Each number is 128 + 24 x the weight over the matrix's rms, rounded and kept within 0 to 255. Layers, rows and columns count from 0. Numbers have three digits each.

# layer 2 MLP up, 1024x384, rms 0.0269, rows 477-548, columns 0-63
160118115138149101153150130130134096151171178094176167143111124166127092134112131137092150134173148161148123092087088122078163181168118108135124159158175127131120128142125098151132110122152104
111161139109133122145128098155109119128123105135122130156155132129111143078156130123126090134124160123131114081132141093119092119145152103118106150123120111161138174114106096117141171112091130
113128135134111164174126183104095149114157087153099154092182126187132135090131129126132138082168141158120177131145136156121145081115162126117131109098149150126122099099174136125175130113155043
105138150155147108138126160128156136139121134122148093101159096138143146149110133077116183179108137131108155092164074121162115155176165116152087123108145094140090116072173073127188117162123159
116144156144127138102116116119165133129170144121111083091100109170122113155123139147087122120137123135182142122100144158155148128151141114109092095163110152113123117138144123099118133114107153
091108122078100118131141166129098101131137125155154145083155168171120115135128129155099164110109119119110116132160145146107120130101125108165134116112159120174144157114167073116132100144078107
099149098126180140073118099110158107166108124156135105113119127126109128087146174189139119113085124109132121115102123150152120118129141105155141149093127140097169108176150125133150097149128100
157169103117140102095099153153126094106159152135115115165109141128151129099085122089115120130090143115121102120142143144158117141132099112140173135107092115107127103104146150156082119125134096
110181111141129099185147126078170116118154146148155144091099121132085154125122177166098144153143143132151108148091097171121091155139106093087106095159122167124118154132160173145114145090090155
108132130150119139171132132116163151123126119135142101125130107109144131108141156130160116108090131156151143143124093140150110123150106148104110170092145089123136121134135115131139076171108105
134131164089126186142110146121121112141133154140117115137121139130148110095119115120141153094148102104144158106115126121125136137134084114154097131125137108160151105162106137163128146163118106
121159142134070110114121139130079127090113100128142152142119158099132156112115099118091140113144127110112134153105176115143090123155123115136144100124116119114137102095142150149132099098137132
126134157146116152122148087132135163124105162133115156100104105170152152118162185163124150103095159110088114118159099132098129158066144156107128119152132126107121137111128148142098164177088100
120134119153133142116138150105140169141161151167111129116170103107113143112129156129091159142130169136120151115139174098127146125120145120144122113112121151109146101121152163153122165102145111
115138137084084173122148129150084102151114103136137099081122119107128078149127156137139106153135063130127145096125155093124138126128148162142135136151121157156128167134081165093117104157120103
169144138097144108166161140106102106155156143161115148108124145125105158084133106162082118126116141153126158118133160142112124158120120117153101144140158089171134110134127110102139197183148071
139108086181136094147125141124124168137136146115122141148159146118117111170124139114117175104129127126114163118113097130073079091115148110160133143155168101076097103150128129116155134134183111
074096102085146143142147155110132111145079102115137117115148172117137111148124125104155134119153177125089142115108158079108102144143140096081163108151156120133100125127128086150130186134118113
118123137145119105135119113133146124147141119144102126104147117104143112135130150127130089157116123129114128127120094116171083108144127119152075138101131085133114166154124070137121140136103110
113112148101135148125117083131122080145127138088140132079140127160113166141110143129134089125145143108124067125119109135153165154124124071110163142094163093135103102120095145117123105149086145
114130164125094079093137178136128112140130134135158065086148153156112148097109157157138073162168098120118083103155127100142143114162109140120139122123122147061147144142108162109109156111122152
119154128141088093097115119133131156148103136142142164097145133141164127165159122137142156131126172142120079127156141100128142165155139150182119129134100128117116139121092122139133144124124119
124090115102116138051122154117122142164108139122139120108103114155142126151093162108174145154119154141131119132117104126116110157148125136088143117125162111123140117127135175090148102115151129
129143101139084114090120099153172105108086123123133135152132109088140106101135135102112120134134129104159119101135098131105126072169081121139151120084079178130107086078172120124175184111134109
179142159127177127113162144135099194137126118146125136092145121143096089153130136126093160122141142148145170126104163161121139118130125135090102159143147108157102189110199120141180159133107156
136097106101106108142110196128168120144136112134107124133140144123130131131124173114123132162149093099181158185108086106120159113121144172122139089160103120102111120097129148143078085109118124
174158155093134130141120106167158120133105134142159087114139150116132125120120121109154132133118102128149106137117122145135126103159114138125080147119118129161126100151081102122152160127121147
193135129148099125135150099129142145122159123160114141110133145112048190129122118113153178119095086084155178117147150148159168155094141104136141115074106165146158141139163162077114126160132116
140150163102137125137145105167196179072145135129152068174098086111132145088150086159119106158127164096100156167128097120101100114118162120146109142115143152172115131119118159146136102150119145
170127090124143121104173118111106121114178144082129152135125103105100151140106118131132158128136104133115167166116113113111106106125128139130099138151137146078154113148073140128153114106115116
116134094143104123104126114076095122118122134082120137109186101129130128140105109123084144145135108138140090161152110133156135089174127149158138118176102112129162162174082107125117113143126164
101138167114160152164102112127114092111141146131079108113112117112111111171139116147116090116110105126092125142102101123144087117156171138151164127146147169084134114157090142133131093143131127
162126106157138077121116145123159155145171111153119124161104116118135109154105117107156121127162110163115119098086139112154119142140133110166139096150118145120131164106121129188171126146105074
113135133119163141168125130117159128092107112099130142147141117097131141105145138099132108130124126131107121105173105124121136092170163151131147125100112156118101105144167153169141143095119114
110102183131116115100122116120141151104137148123096136127145137116132126139142140112190123132131106132132109117109120110106124137101160095115083138157099154124173105095138127150137094165169135
176116114149145149142122179092131119165145134156164154140118111100119121097127153157116175146117141130132142095132146103143129125094108120148140093132119138097089192148097154122089132105132134
112112080141101116130135111116195158156109153169135099088129113131119120137149144145135132149169184138088114149129125124128117116127097158113115106133129105112156118105167106101134152125118101
116101123081167155102100123178173110133130108161134150173146125149155120152138159148070123158131134142110110117125112084129128082120131133116125115138142085138067149097129150137124129132136106
134134118137117162111154139138100104172169131117071105145105140128149129134124131125113129154159139148078144150136111144162108130163136122142161133126134136125124130090129126092106102104149073
184126106127149103173142120122120134168122112074132104131121130150174153118142075140114092117143131122097173145110176094098114094077082126143059147165142100175202147113096141113153148113133133
101120173139149099080121111111130134128096152155107098124164134140132173180165123122131089101178111153154132088081122116120106124139134119109141117067146098148131116080117147115102138146140129
105118155117120165097114126162135102083137118143100155145122123126122135132137157131133092093139141129139105091130096107146150150143128158142190122104100159143140143121117146114149101132109153
151119112141137118133114137137114108108112114123119135147117068125132105151119100143071099160140133110132118109117154150102146104107114136101159127120151118139138146114098133117158127101157106
134088111103073139080150083152098087087109099119129143139157113111083136130172127091129145144131107167111109106130133134128094146128119119119108164123128108149102159151106115150150076150125086
128134130098084164102145163102142135091106115157123131106137139097128158139130090132091133161139151166097096096119152092093132133129112141126119134106097135146124121126105134133124131139168123
181092149153133109157148138114119110142200110144096118131124155107122095132093130120117107099105155121134144079133133113090122125168134124151119136128099104103123180136132146099109162119113145
075115145130136118138134155131106129109133133125121109125127132111180139113134137101132149160171139150129115180121109119088125132136094097094134151141144144094142101136124108096185129066151121
134149129129140142090142175134109089144160183109133185180171135114130109101156138125106141114127120130119118142133123128118139120137125143129162106092131101111132146120150135134145099126151086
095138103127115139112144122140144125145131135095084116125118118118128139081099134149103170091150170117118127145097141165143132107127144155155100147117110127110106119132145133132085125143126158
111156095128095166152121129144123120148142107165100132128139093153141146096122124108112139103123137146149137106117137109132114187162141109125096085114087142113173150126095121095070095142124090
127181143134134173099143111097126088110130131121132133097148117151137153132151115132110113134155150092145123136142167095123137099140105139100106052157143156090151141125176141190155112095078153
117122105081189089152136125122125138107123102102124100148136105114099092144141129106125150085113129132168146119131161111124105098142202109145121147154122138149119134099113149119148113108143112
135129111159122131136130134083123127132146096112131122147185112113161097100141114084144131131128152136139153128145129089143105098132139079074092111130136119096130126107130111142160189100172139
106101147134135129139102138096127132090118123181114150176099143118077132142108171098114115125100168122106143143120133151117140133121127102112133145127165095130138102132152141122114163131154165
136119133123059103111137150132135139181147090133112110094147124090127119136119139117091131122097087110107104079121093123143190103170104150146116085145121156132132140131124097126151122124161131
122098169120149100113159119090137116185115132151117114151131092132138099125109184165113101144141152167144142103159137132086130137141157121169135166133116189081127156138143103127090116081128152
096131109071088106114102141133156152130120097093088088120142147144139135114162154110130149122137177136137103110163123117161151105172109147126124091137094160095114162114164110171130116089119152
138106209075128121125144113104169150160138122140099135120181125127144124089158116147078120105137143134106115127106139122081108157134109145120101138089133126145140117125136152179158148178143126
127110138132129089127165154136080136109129172145152108128096147119084129132125127116128160152118102118083119203124136148155128124108118163137159132154124105121114144111073159148062091100156145
146137138109168087137095142127125101140141178153114090136179104150128142169127090127128127113093159099156130154099113078161161126143136132140139154115117105108130080081097168123091130125172112
123098116178152155118138092178148127109151127108114140113168139108141154112142115123151101113140147118119121168094132140121088108146146099147094124145103121168133119136162132129097108130147149
108132098158191122135119137108150132152073107085138107126180091110078141152146131094118127151134123103130110144137135137167114181115157175133177116116149144153158139111098146122137096110114115
150143145112103094119129156155118077138098148157087130143103123128103100135154109111113146154111143148181104147179106135073165108116094128149134147105126111185114139143176119103104171168086106
123157165155172151122132118134110113137124100089153101115130128078155110135093086145096156159114140152187115115154105116116117139125102151172146171156142150126129135117162167131120111142119142
149101112155136134118089140183148062162092135117160133133135127118111130111138159120108147145120141132165143079123129176183145105148109114140168099139111082108136131107159145082159147119138142
134124116118170162144116148147130123080147075151127121130155140120152116115110116137145148146083083135168124143118129102139122135139101138188134134132128143136146144157131148126108128142124144
137146117105121100123101121143192109104182088138127141117118135116115125171145107096120138148136084182096140133106137169090152103129129097083127158117119102114154132142123138103099120138184110
153089139106122107122185167155148126113169136131089142154131156153086082129114132103119101141161191131081123121138123101185119146126094159167170169140121135108124127125142121134143116103147193
111117144155129141148136083110152139140110132107111100087136113151137163135164105143113111119144154121089137093132138083122124152137079118137118144111117182122137120111089098144127140166153130
108129142120168115116119126126136158156127115138121117150137115197130175153156134148123096118134137120107082136083115098098148142154083121119099129103103109133118126118109079116148117153083147
162137104099092148116152134169131149136125110096142136129086127149131114124132179110134119088136144099147156129139134124125153136160107175163156087142168093129112136082149108108148150148131169
163130093125109155150126155145130139141134141131139114113157117129108156124126171132142150116161147145126138183139061117122092099141111161127074122104166100157137119133147105106121130132095123
# layer 2 MLP down (transposed), 1024x384, rms 0.0232, rows 477-547, columns 0-63
111112111108121178128117150142110117123078100093107145149158119092131134144120131141144132111112094096133146171065105127094062136116182148111117120184123123094104126133137123079150141171108180
116119133119129147128127118144103133133116140136117128132102131123093092090138123107101099129151130124138096088125123118113101143133140166152139129124120140084108190113120122120103145158152138
115154124111169154174148143116110136124122114126093112119144132152162123103139149102128149129149139178119126120169111148101104131116161088135140113093122130126126113118158110133125108097133132
130123139118137139144162162085112160136136113139156106111082140130152133159148121175161141106133121106141131139103120105116135114149103080114119136120085134116141088138104153155114137147110139
097108136138071126117119094102156085109140169138140108142141104112090145144136148140120179141135120106174151140117143196148108133111192133141133131174068145150125126122086112055068121149113139
153111122122119192099137107112132147116115127144143099087074143114123128144105142142134131145162109097133135127151108102136135095133114129172131121145108122118103090134105145138099158156092154
114123109130124145099135104157144080133127158131103131120117138089117130122087165103105146137136081090189115138101081132153148156131127133177137149136105119121095111137117129100119109124130140
121150138083114123135148118117130098162152115113130122131123163122188110134130163143157149117081131119145136127161125085132148085131136117106087142090111143133128088139110116131088097122113109
134085181110102128165106117163128130123154092143094112127116135119132136121160108100139147139151132143143127126124175129161156137117131134123146112146146120157105116180119156146136142141079131
098127137138107133160136118114130144138135111127156120144154139124144136130162098119129134108104100158111144102134151113155119111139100159125121144104131112127100094117109116110179152149108170
121145074096121097158141102162142083172165100063153142125107154157131127116116153115110146142103150118127154094111124120155109121175164130125158142117151076153122042137116115127132132122156124
116188170122095137141146093145096116095122145068104152143123104149153075097123124149088109148129073135105118116143153130135108117162168113091089119134169167145166118100088167122137106106111155
103117173130134127123129165123118126112102115116165131087102133112139100120110117117057172092111134078121124116124123109132108119132107157156112115144127156105104157119121176122126145156140174
105144129110140168170111098136109120160097095153093131125127167140123134109145109134140149112144079175104130104140079159108120120134124086124131140103133142138146119141143143108107087131113125
121104154127137131102118103149068137142117167122133106148118118104111135143130067167109146136083180102127099146136137148189099164103138179157139138168127119123134132145105153100123157128126118
157150181148140133149140173126185137110076127145144152151142140161102113144164101095161150131159180139118137138091129184088113118112152146111126100093119177127117072146111091140088144112116132
133128151182110138143117124157105138118137112134114106143154123150133134138109125159130107159111164107138114103141143115139127152132151155130115114099104147170118111141105124097132086133107143
145145122131100118083150129117135161117133091126160148105145133125148124102136118117094142113122115125123111115157151150112141150121101156110089106146151152149131135166111136147130151167183063
113097146112125090154094138113086165130163133157104110135172129115138148107115131137140131150119095117142133145145112150143119101136143140114108166147128089139142119115142127112144142132126121
173148095153137071140111133116117154098106132117119097125121117116129160157148129147123106121078114138148158132155161144117140164149095132164132151131125143122172106110145142122120133118121134
126132096134114109116113123105154127143125094133185182149132140130122120119089125130100127110109122100148160142129128167131142115071185111119159120111134127098142075163143119118125094129108148
067153156121154118124139138124119100132114121144121171139127094140142139162115145089092129158123097131146134146153123084136141141129128131130117119116136093134068109142120122124160160156103178
106150075103122095121078138123106132143141174140093116134111101115121118117126093165118073143119141103115122083131119152117145125087115121130113141108126116127147092104144107139099094144188137
160143148181109137127097130111102126170137111133112087121136127120130060098152115172103094135107147119145132162171126126091130159081109109150128164151108099149158093152116111084154154115153149
123177158150165122091157114111124149112100134168120125119081153122145133163135147124095167089150143115147147173145143139108116086118131127110135130117129096125092179094162139119123129149094144
139154093133150126145086112102127119185133119149124151113135117127145128120143165106107138133111173142098119152159116135161147134106101115067139197122113178141121146130101132189090114117110126
121145144136135085103099123147117129129093168120130120118144129102117130167142118132123130085104165122138128104116097128077120166131121102111112116121151114125106143102146140141096121139114151
120143113182149142143110089154088105114105149103147114110081093126119126128096121172110117154111086123101123109151171134123105178109108137131131157176101152119113133104141144135135099110156121
124153114154102111118127151098140127109173152103121109159187158121106118135137124125101125131121136121152138152132183130108127127122104121113086150153124124097089125125129162152155123127105135
066129128169150136153135125135108094132114105133152110169091157130121141132128117145129131124142095100097119115119095129155145155132141133106116065159137127136124100107113159125093119116105149
160091122143150146111146139120104141120132142137099133113126122120124158097111117156090127122163139202105129151103156134171145131130084094116105107128128143138139144115119110146131120089120171
137101138160131124105109151144163113105128143140157122125149084122094129117140133137146142094124174148080089124119098151142108135103178182151127105131131113109141135103124141138065152156167098
099130126123139149160113143112105109113129090141143136144138124140149093129119143103133133124101114125147118112138120119101092153139153126132151145100095127125145149084114168116108099115158140
148121122142134097121090124173115077134172161113096136161111121138110133110198131146113130179176132133096136140113136150118126148140140126163189118147138092100160133119147106141100116097121110
203179133116146163118111106116117176107130146109121123132138167120120137124111133083158125121138142181164131129129147104140150170158160100124135165139158143146130111117131144155125122110124101
141080130131090120132117142127129129139135133096172171132131112127130114127147114126122155138139088083133095147144102141142083119114160130103100113155131133125150158176132148106124112150121127
097137154129123116104142092132149129150129147156099125134103134129147107150108148144100132144119151148107125114122125083137118134105102136120083144131164138099134120140169116104139167143085144
124132099128124107138127123109139141119091131110139142158153106123136144113127139120185128097094135120110129150118168153129156124129130129141146109154094146116143152126115123128119116125125139
122138115172097127168139117135137126132162099102133137142159150126107124107113160103097080140085136115101092128134111092107110042127164095117115099109119150153186150130126160172111144117153111
157147105138154143104120128138116159089146134134147130140113080097117135160125114142144142104097126133165163128079119148148125114103138093108097103164102130154141127104128122100148120127131158
156180149146134193130124123111195145155095169170118165095115083131101173168136125106133125119147162145128156126136102106180150126131135166106106144124156112137097137102119107148129123127167128
155138119144156116078134151109134116122124134162104087119135099113157130140114151135129154141150114136146129140150130143095133103114117112087080168107115148131079145093112146160143169104095094
130157150146101072122119105126172110114131129111127111114086082122104135094160156148121102103152176094163129134121143137157121135159114128147125118137143118107125129125105091160149143124130125
170120134123109136126109126146142151123096120168154162112124088105128136092108142120129143155108157109142147158157161103103175079116119112136126088111157120090130142113170078110088121160148153
159106132145132124119110136084123106157133130100128107137097130132146137144110152088144142103149152128147177181120164147125126152110123113108161072127135158130171131108143135138138122119099135
141094130132168130125148108147132170117114125157128093107162147124126175144142146090127133091123095100181133123135158152177122109152139084162117143134119125145124168126104145163115177139116166
134151120129121160136159086098144143141130126154129109124152115129109101091150144118162146150150161124110094122148156168159139117122134160081121154110097172128121129178128123156114128097053156
115106142136106117143123121115125107090111139111118133118098113117098100103147111131098149127132096147109135130106153110117149094143133129136165123135177127123159157119147135131122109091113119
144118126116072134144103141163129100157163119116107146125107124168092143117125101100105101101158097106154124113097142118147147145146104117094111084138146157151103096163115089119097096131160120
152152134136144118151157133117124141183138105122129151154110105132099158073129092162142132139089130140068094105109136162168136166118102149124126134089120123145126126126122105119109120127092152
140120130143132121115128147116112090103144135101154095118148157129134142128145149122147145100152142116115173115135106118117138135119087093163138079094142090154126167108123120102113160161101105
134092146127130087107106108141147131080093153136134117138127109149114148118119125090136134141160162096116129138115147084154155124131118136150130127139094097154160111131159105102090136121158088
126150157138123086138126164164154118116104093154105139106074122097145108124054108084149134125101151111130135080135117116135096103137126139136113140110133129114126076122145116145159141121141095
136134100112110143114120162163117095125113099148128122134140117119145100142131131140123105099109177089115138127118140123157108146125141131135126123112070070124103135137144145162147110126129108
105162135098164130132141131105104117120112155094091141133132141165081110169102135070140116163076140133098090070125114134141093143129097139109117107145142089100100128121135158109126046125104106
095166114162081130148127123112101142090105163140205180101104125147092119113132151147123142155105142095103125107145172136099133124137099159116131114109132130102129134088167113126129109101131114
089079140108120157146182162121108126144147115123147120115136116135143120112177125160139115111117071131109125109123105130106106120148158100144150108143097122147140093129153117130123119117137145
136102147164146128121095150132126154131086114097126144122129139155155121129117133128142144139160140183178142119128147102129154110139087106102119130131151122139151115147123128118141116102102124
129084117176161093126159118162135163115116159124148180168141136156098127130118137115141201128146100111121163124150091118113130122119102131123155108146130114106114152089133132131159145132100141
133105139115090095130132143139120100183119091109111165148072081134131130147184129155116179092138101123167132110135118128142111140127139156172166152150140120100146194109117133239124129154094141
129126143142116163129151097122129161138151136109142115093102155100085143127159117108158148134086113119107167130115137124137107115143123100164114108112132122176118125096123124140123092138136166
147103109128161079071117121130167097107132117079144120144136094114096131130148107134089110139136127162166117141156137113149132108101103141165135126135136116111126104162139124124144195135121125
144090126081114150126097084099161136114074140136183132103090097092130135127138122141127123152123143177150125164102118125172147140133159112135140158094130164124151142129093107101102138104153098
110105144101145125134105127127131170150156134094133088153136096118177118105131115128134130141174066098135145142091155111114108127160138153108103108144123142131110144134152182137070094149172167
109158161172155076150112121120152101145126083110144153119113137118143187147162151131149124156128122157136087095126099138155129106151166148119107200115098116163133140147118102141124118114104116
113143142129137092169127145135131136124087082147174128124149142172120135153116165153121119138139108150123142156131123134168120098135147122087150103160112145115175148150126099138136078110132134
151097137142181076111090145164112167155109135136127111127126140151146118133124079134153057107144161134108132123128111062104167092082135143121157149108142091126149130112119102132106117110150108
117158134104097166154118158084140110144176118155119098129116134168139099093073126080114144119149171139140141108089118131139160125117096111154116138099149124117125147099113102151182163098119140
118152152141074118144176156098101113123117128119137137121119116173145101113136128140139085129083114172126137154122129177161110132152145156101125155139119133106115165142145136083119131090120195
102165100140120127163118169157129093103102105146144162138127124105121109086112059140117121119111132149138088130153165117140098144137137107153104119116112147138131142133160084123154136132125143
171150118089124131142141098079154103183104123123122139107111130139134117132138146113067172168112157109129136124126119102141125136082142147138129152123138103130068127131137131122156141154166132
# layer 2 MLP gate, 1024x384, rms 0.0286, rows 478-548, columns 0-63
130125092125125112112146154105159116145160121142146130105150185147127137134148168130115089113108150155162138147141119071124102127143114126127116169091142103143111141097109126143126159125104104
117100167118114151160155114111150129158102130157106090102110172111131152093137138144103151101169140196090107109155125130173090117144144123140114101082151086144128077062151096114145104136122119
133148112109123128132177139139130108157122124135124127157122156121082101141151154149118156114172096151138115150134129118144145102134091134122136116155111116110155101103162137161133133172122090
108119120138129093114137106121129093154166174110084125107138156126114119164122168117115127129159153140105122133161146117136107123097159121133152102120119162159127112097075143126148148126107125
185172122099145162122121132091120127117092089110122145120148118110133120116117146163145114081154109118126145116096122126163116124113155125100124144119159106089179130098118098126124095115155097
121140098141160145101133107128134138129117164117107111092143099067149133134119110121135166094108129150129149138145151102113079126154149135136105112129119139113120077129137130136142124136111118
091142129153117089145144149100165132168091115157086114117096136137162110122124094157110145119139111126098113164135078163157113168125107173111072124117162134097088070132127111117078170163108164
077107157126089178149117130134086172109137166161139122113086152162117131092146097105083118075107164121129155173137141085122121108153145150160114168140115145088140098112123120157118093143155118
113130109153102092095135129099109138137117123132145130103106115146092150133154080111130107086112148129085115151116132112104110143145104156110151062116095120161110112159147137099136172104108103
126115111135123089158117123147103111142140135138156088124128176141108116143160129139093136149194105161107121077131118122065123112094097109145114155107149125135114119104114115153155159152159126
114124091124143127109140095116111167135107127119159108099128105139115103138107118111160162142157104083135096155143151129107118173146110083164150090143124127115134137095114160159145139124137109
164121145130111127119111113106164127125142119141105090117136151108120121133115110107100162136150108138108134088101147132190136148129120154144146130138137140124123144145122122165149127089140158
140137127154147151159147141116106145149126095142157128103116159123128162134145101122157125112135128151119081094166123136108100123107138122147143133138120126133140098116129145102150104120139074
100150106132111144169140111104106102105094090109114128129139127168132077115130139092132118107131115138136129162169139087152104147176144113122119127132111139155076102143148101152176116182131073
054146125135139136106137154117172169126103136116128149103180149166178101179124104138143121118131163114109103164074139095129125127122163171094095120112108164157143104113120114181162076175128126
118138148144152109124061100127125104167155115120084137131162164107112155149126182151122191163106116144162102125165075140139087164084152078112109122120142112118174095070125132112128111133127150
138112128132129115083155116125155147138112119130150103116116117151132137082162074111116152121145145133125120105129109145142164120159115107097066163114136114121101108168195096114127141172116117
126067140128130168145133122163120110129135137165144156134140143144087144148171079094136120117138130112144162170092141134095135118163145149153090132114144096113125121081112145154088117103159140
128103081104108177106149131121084162135151091130076150106075110155096135143127163105127163118104126151106114162125090120138108160107117102130132105141154101147110167141184100115107140132108134
159145159158110165168150162146135138112093163155118111109105132107167111140118133138117121143129119162154103174136126087128135105123133109123147153177108088130117133104132157127106162126143167
084127150097127122164140136120130111085146145132106147134118133135150167099139108122109108104145141134157103142127093108122145139136116125133142121129125103104095142097134114160181125181094147
101085135131114125163149135138120117090141127121153089119125109102135127090149120117137122140131175121109159116125106115148102126172145121156128117150101164140124172125145156165108119166060155
126092173130131127131119132088103151151135138182122102137104136137129113157203102128096139132081137163178131134074133163100124133130108101114082082095153153165186146100119163117159131101148104
112124136128114069115153165132113123163129161142129109096086159144175128114151086144149131165128104115077112104123135119160168140105116117136076142113127119133108145134146073166143124156044138
098114104100164154140125143111099102118155115136137142136135089133115109162149153113122107119116148135106102110144104116156151179098121099116118114129124119144121163147149142139133156139084104
135148108110095119151155111105127123125131122116154118113118104111127128074134142143160142127108158146085115127121133114149111114151108136137129087117105137134142128150125083128149145153056116
146127078133135091128157163125130130133150099155128163128070124146107124176122070160126087154079101107117153135109105121180141123126138084165137112132118178159119103146155127094134148161166147
148147135093147152158158159091129173130105119142117123087122101132155172081156104128113115145137144111118107118059133173160120112131154165129116103090171143116098153128132116120180113173078088
128128114125151144140119151132147167109153101178142143134112130097120152126145113141119135095150120140119175170111164130135136147097075134101138109066112114123129111098157094138164143113124150
085111117127099092131155170109108125135121118117141140161137082141133093149110083108142114160120129125106127136089134108086109081116145131144127171165114134121109112135091131134125178167128155
108144156127092152131095107111144101122126095118118118117104088149113122138141123072175116129128147142140145092140131113110160109156126129157118129158151124137115135127165150171133100105120114
097120114117075151126175171135129143141120109103112145146137139168174107109068148111106145124147109124165143187137128134163164181120123135127168126118134108094122153097147160147113089137132167
139119119116114137173106108130159128130106128171148114126116128095106131105121156090104153120149160117080125104138110144196119117171129153078132134120141102180134181122146135124130097087114098
135169136137156110148142130134134148174118141169140119091125169138147138144094108084136183110157145146091139130120114091109126117160143130105077159114189106162158127086156075159137141159159118
130113152144115142148139165145171127123130162147131119109133133081117079112118129159168100111146134133115140070126138137104166127170124127141138098093110119102115128120123110132115168124130115
136139166170123129154140103101126118088132109102110117153124150137123155107113099119109116121130127170133100122136139130120114155146138119126121126127157102093085133139120124146135115094124104
162085134153137146108136122145141126086125155119116105107117102108138113166125079100113105176135147111142108120154117100149090096119153100138130116127109109118115170166127137096125109135151115
091123123109136144164105122062103139140136122125126121112165107149092105096106105106130127077099143164106078145130161146101113133096108164115114088110111136152161146124094150160118102143095174
147157100182120140150088130123143086137140146166148147147099117111080095113122156071137115103088138117108157128156136131131099120102147152117173114093140151141125139136108099123163116066110119
141109100116124157152123151084132146127146169132087167169135151136082157118148110117111133116098213159137095127140100096154120192153108163101108093112109096127159125143131156165141107076114130
093123161133131101131137098117137123120125150125140129187113124123108146139134084106142138148093187159134094112144094154129121092097130146116105129122144139082136143124134147164130115106105117
125104138136096127158109114096133129107145126122090117103144185139141128118162134097104141131120123146144205169103112156141141166113140116106151046108127137143142126101110128106088152087139137
109112105116098107148180162125140163095141120140092169153109092154082121134151126085117170124140117146126159168121142121142109142166088110119117084124093100150144163130103146111130122125087166
140129133111117156110138113134137105117139171093120100125070138112105143165095100171137110165138077162159139137113144158126110080175123143144119173131171144137118136163132122135128151123160116
162098094122127114127174122147148111149119090110073142158109092118149115107114147132115113129085134164112123097090131161129124099146110139130135143150112169131121128090117169136154144180136123
117149085136125141141127072115134124100153117109140112153114106112099151094099150123184119117134131118120111144149160140138112102107141202114079126116082148118158110122120153171078140118080159
116106124119129163187113123113124111151144097117113142107111177136130152133118144091101162143170148126132124112151135084115108162119145173105097164093124135116148109088092138137167117186074144
093136103135159125145131127149144106118142146156109143134105143140165126115104119120134137155138110150155105158140100098122117151171135141131121148124117112092112118080145092150128169102104144
112158123133083146147112163104140110136161115180093131119130107116153120118127140116124133087146175193117126130136151079083108142163113137150136110137097150140147109115120094108110157155131068
120146135144150181130122094116129114120155138118128120130151129124142104134123139126120080127136156137127113145139116103069167137107147169095116091087161078118156080109144139173160094128104132
145095155148128144167146110162097123117108119107139149097137158160138130081096163163162121132128139121126111148103103151129133149122130096107173136130164114135113101149135128141089120107161143
139116147117134097118160167135172123132124152098109076127111156146073153109125091119150140185098128136115114080103110143111118081104134162156153113142121116107121090134117144116142162155158158
118154085120111140106125131106095118144145107111099149103152116152114112084135134152171130128141137142137118082112109127124135151125101165136161121128099100120156138136111098126175153128085123
121151122141122136141147137110150114128046129137129118119159123171143142124132118063133161115125092139106146112095139138170127077106154131109127161105114159156149091083139169122171118100155083
120102149102118139181138138108093127113163099099133170085120149100147129128135128117138180146115103144147136160112118108102121152100097143134087114133132142102115147132144147155153088133091127
143098106139086104128121138125182117126171122100110133091093108115151118087118097093152162112126144164102109149114154169116115129100105156078111132150151129112129133157093079150116087129096137
128122124180143085121135097153161123110127144129131132130138136113107099139110150094097112102122104112117122129122110133117148122168121115130112103134104148112100115136097111137122120118163113
181131148121127139123082110088126094133141094162133130137156126150080138131150168114137143118113151121160153108102125118134104154104117156129124064145128135089157144108102157129151089072083128
093103113146152162131169181157115135156142127174133156154129115115094154139168124088154104130120124150126168120098153112170163130135079146095112169078161134188133142132129094151143097151092120
134106131116114115123137125101156132152110105158150175145106096172139151115178089122122142151137122167127066071083080119142151155138117109110135131115121089100152119135087112142163114151183098
130114123139117110121124164127149124140153114153123109134158142119141136139154111088154133130120137157157120153128112139107122112110163092110124141100107152101138138067148146113075082120156108
073124138148072092202152150175082082117115152114109144147096134174109107105134098090161185153085141165111104160181079203114130096116102130142150139091123125153146126130141167144094163169105114
148116085128128158139123112138138127138102102138121105085116136122102135130142101136121116129144118139138139110133115142136075114155124138130160134102105132112125110124146141143182104101098110
134129111147119121174101140114176115149171133161123074094093127160155113137115190110157134134089144126057133147143129143126116107145099100101121141117104161142148156068137097161129137134107101
124088150152088153151089099120138088131177140117090160136169126124128126153112089096136155117077134117121137108115112079115124116101089137143100150136158104129106098108093097137131144188148142
141164154107120121116154090106142130148124104116157147161108108110098175090122140137121085110102087165106161123068159091111135089159141146096108103132081123122112156137159130107095168101085136
121139129110132137176118085143105118067140103122129142120117138092120117121116095135101082145124127131117136148103120092149126095133162129118099070157135137122086159142129153156114161161091106
144166176087137102140135134118127113069095152141149098138099106168113142129124146112154162153078130163133101130122118113141111116148131141087119158111086147133126131145117114091105056124150124
080111139133096106171141128109160137130130134126159127115117130124089127129141095110121121128180114089135130125122113177139119156123126173153108105135126152115137132128130115147123168104096117
137129153151144119134118124101153105122143135114098133096105155092178112155110123084126124178111112149110129097105125088156107130107148137079143113066119125114106090133144109151128135144117085
093142152086139093144133156148100146099135144138160105136127126132126127121115092112142136113111159113117097167122127131181105153151157147132097132125103120106092132090126164115165123132086151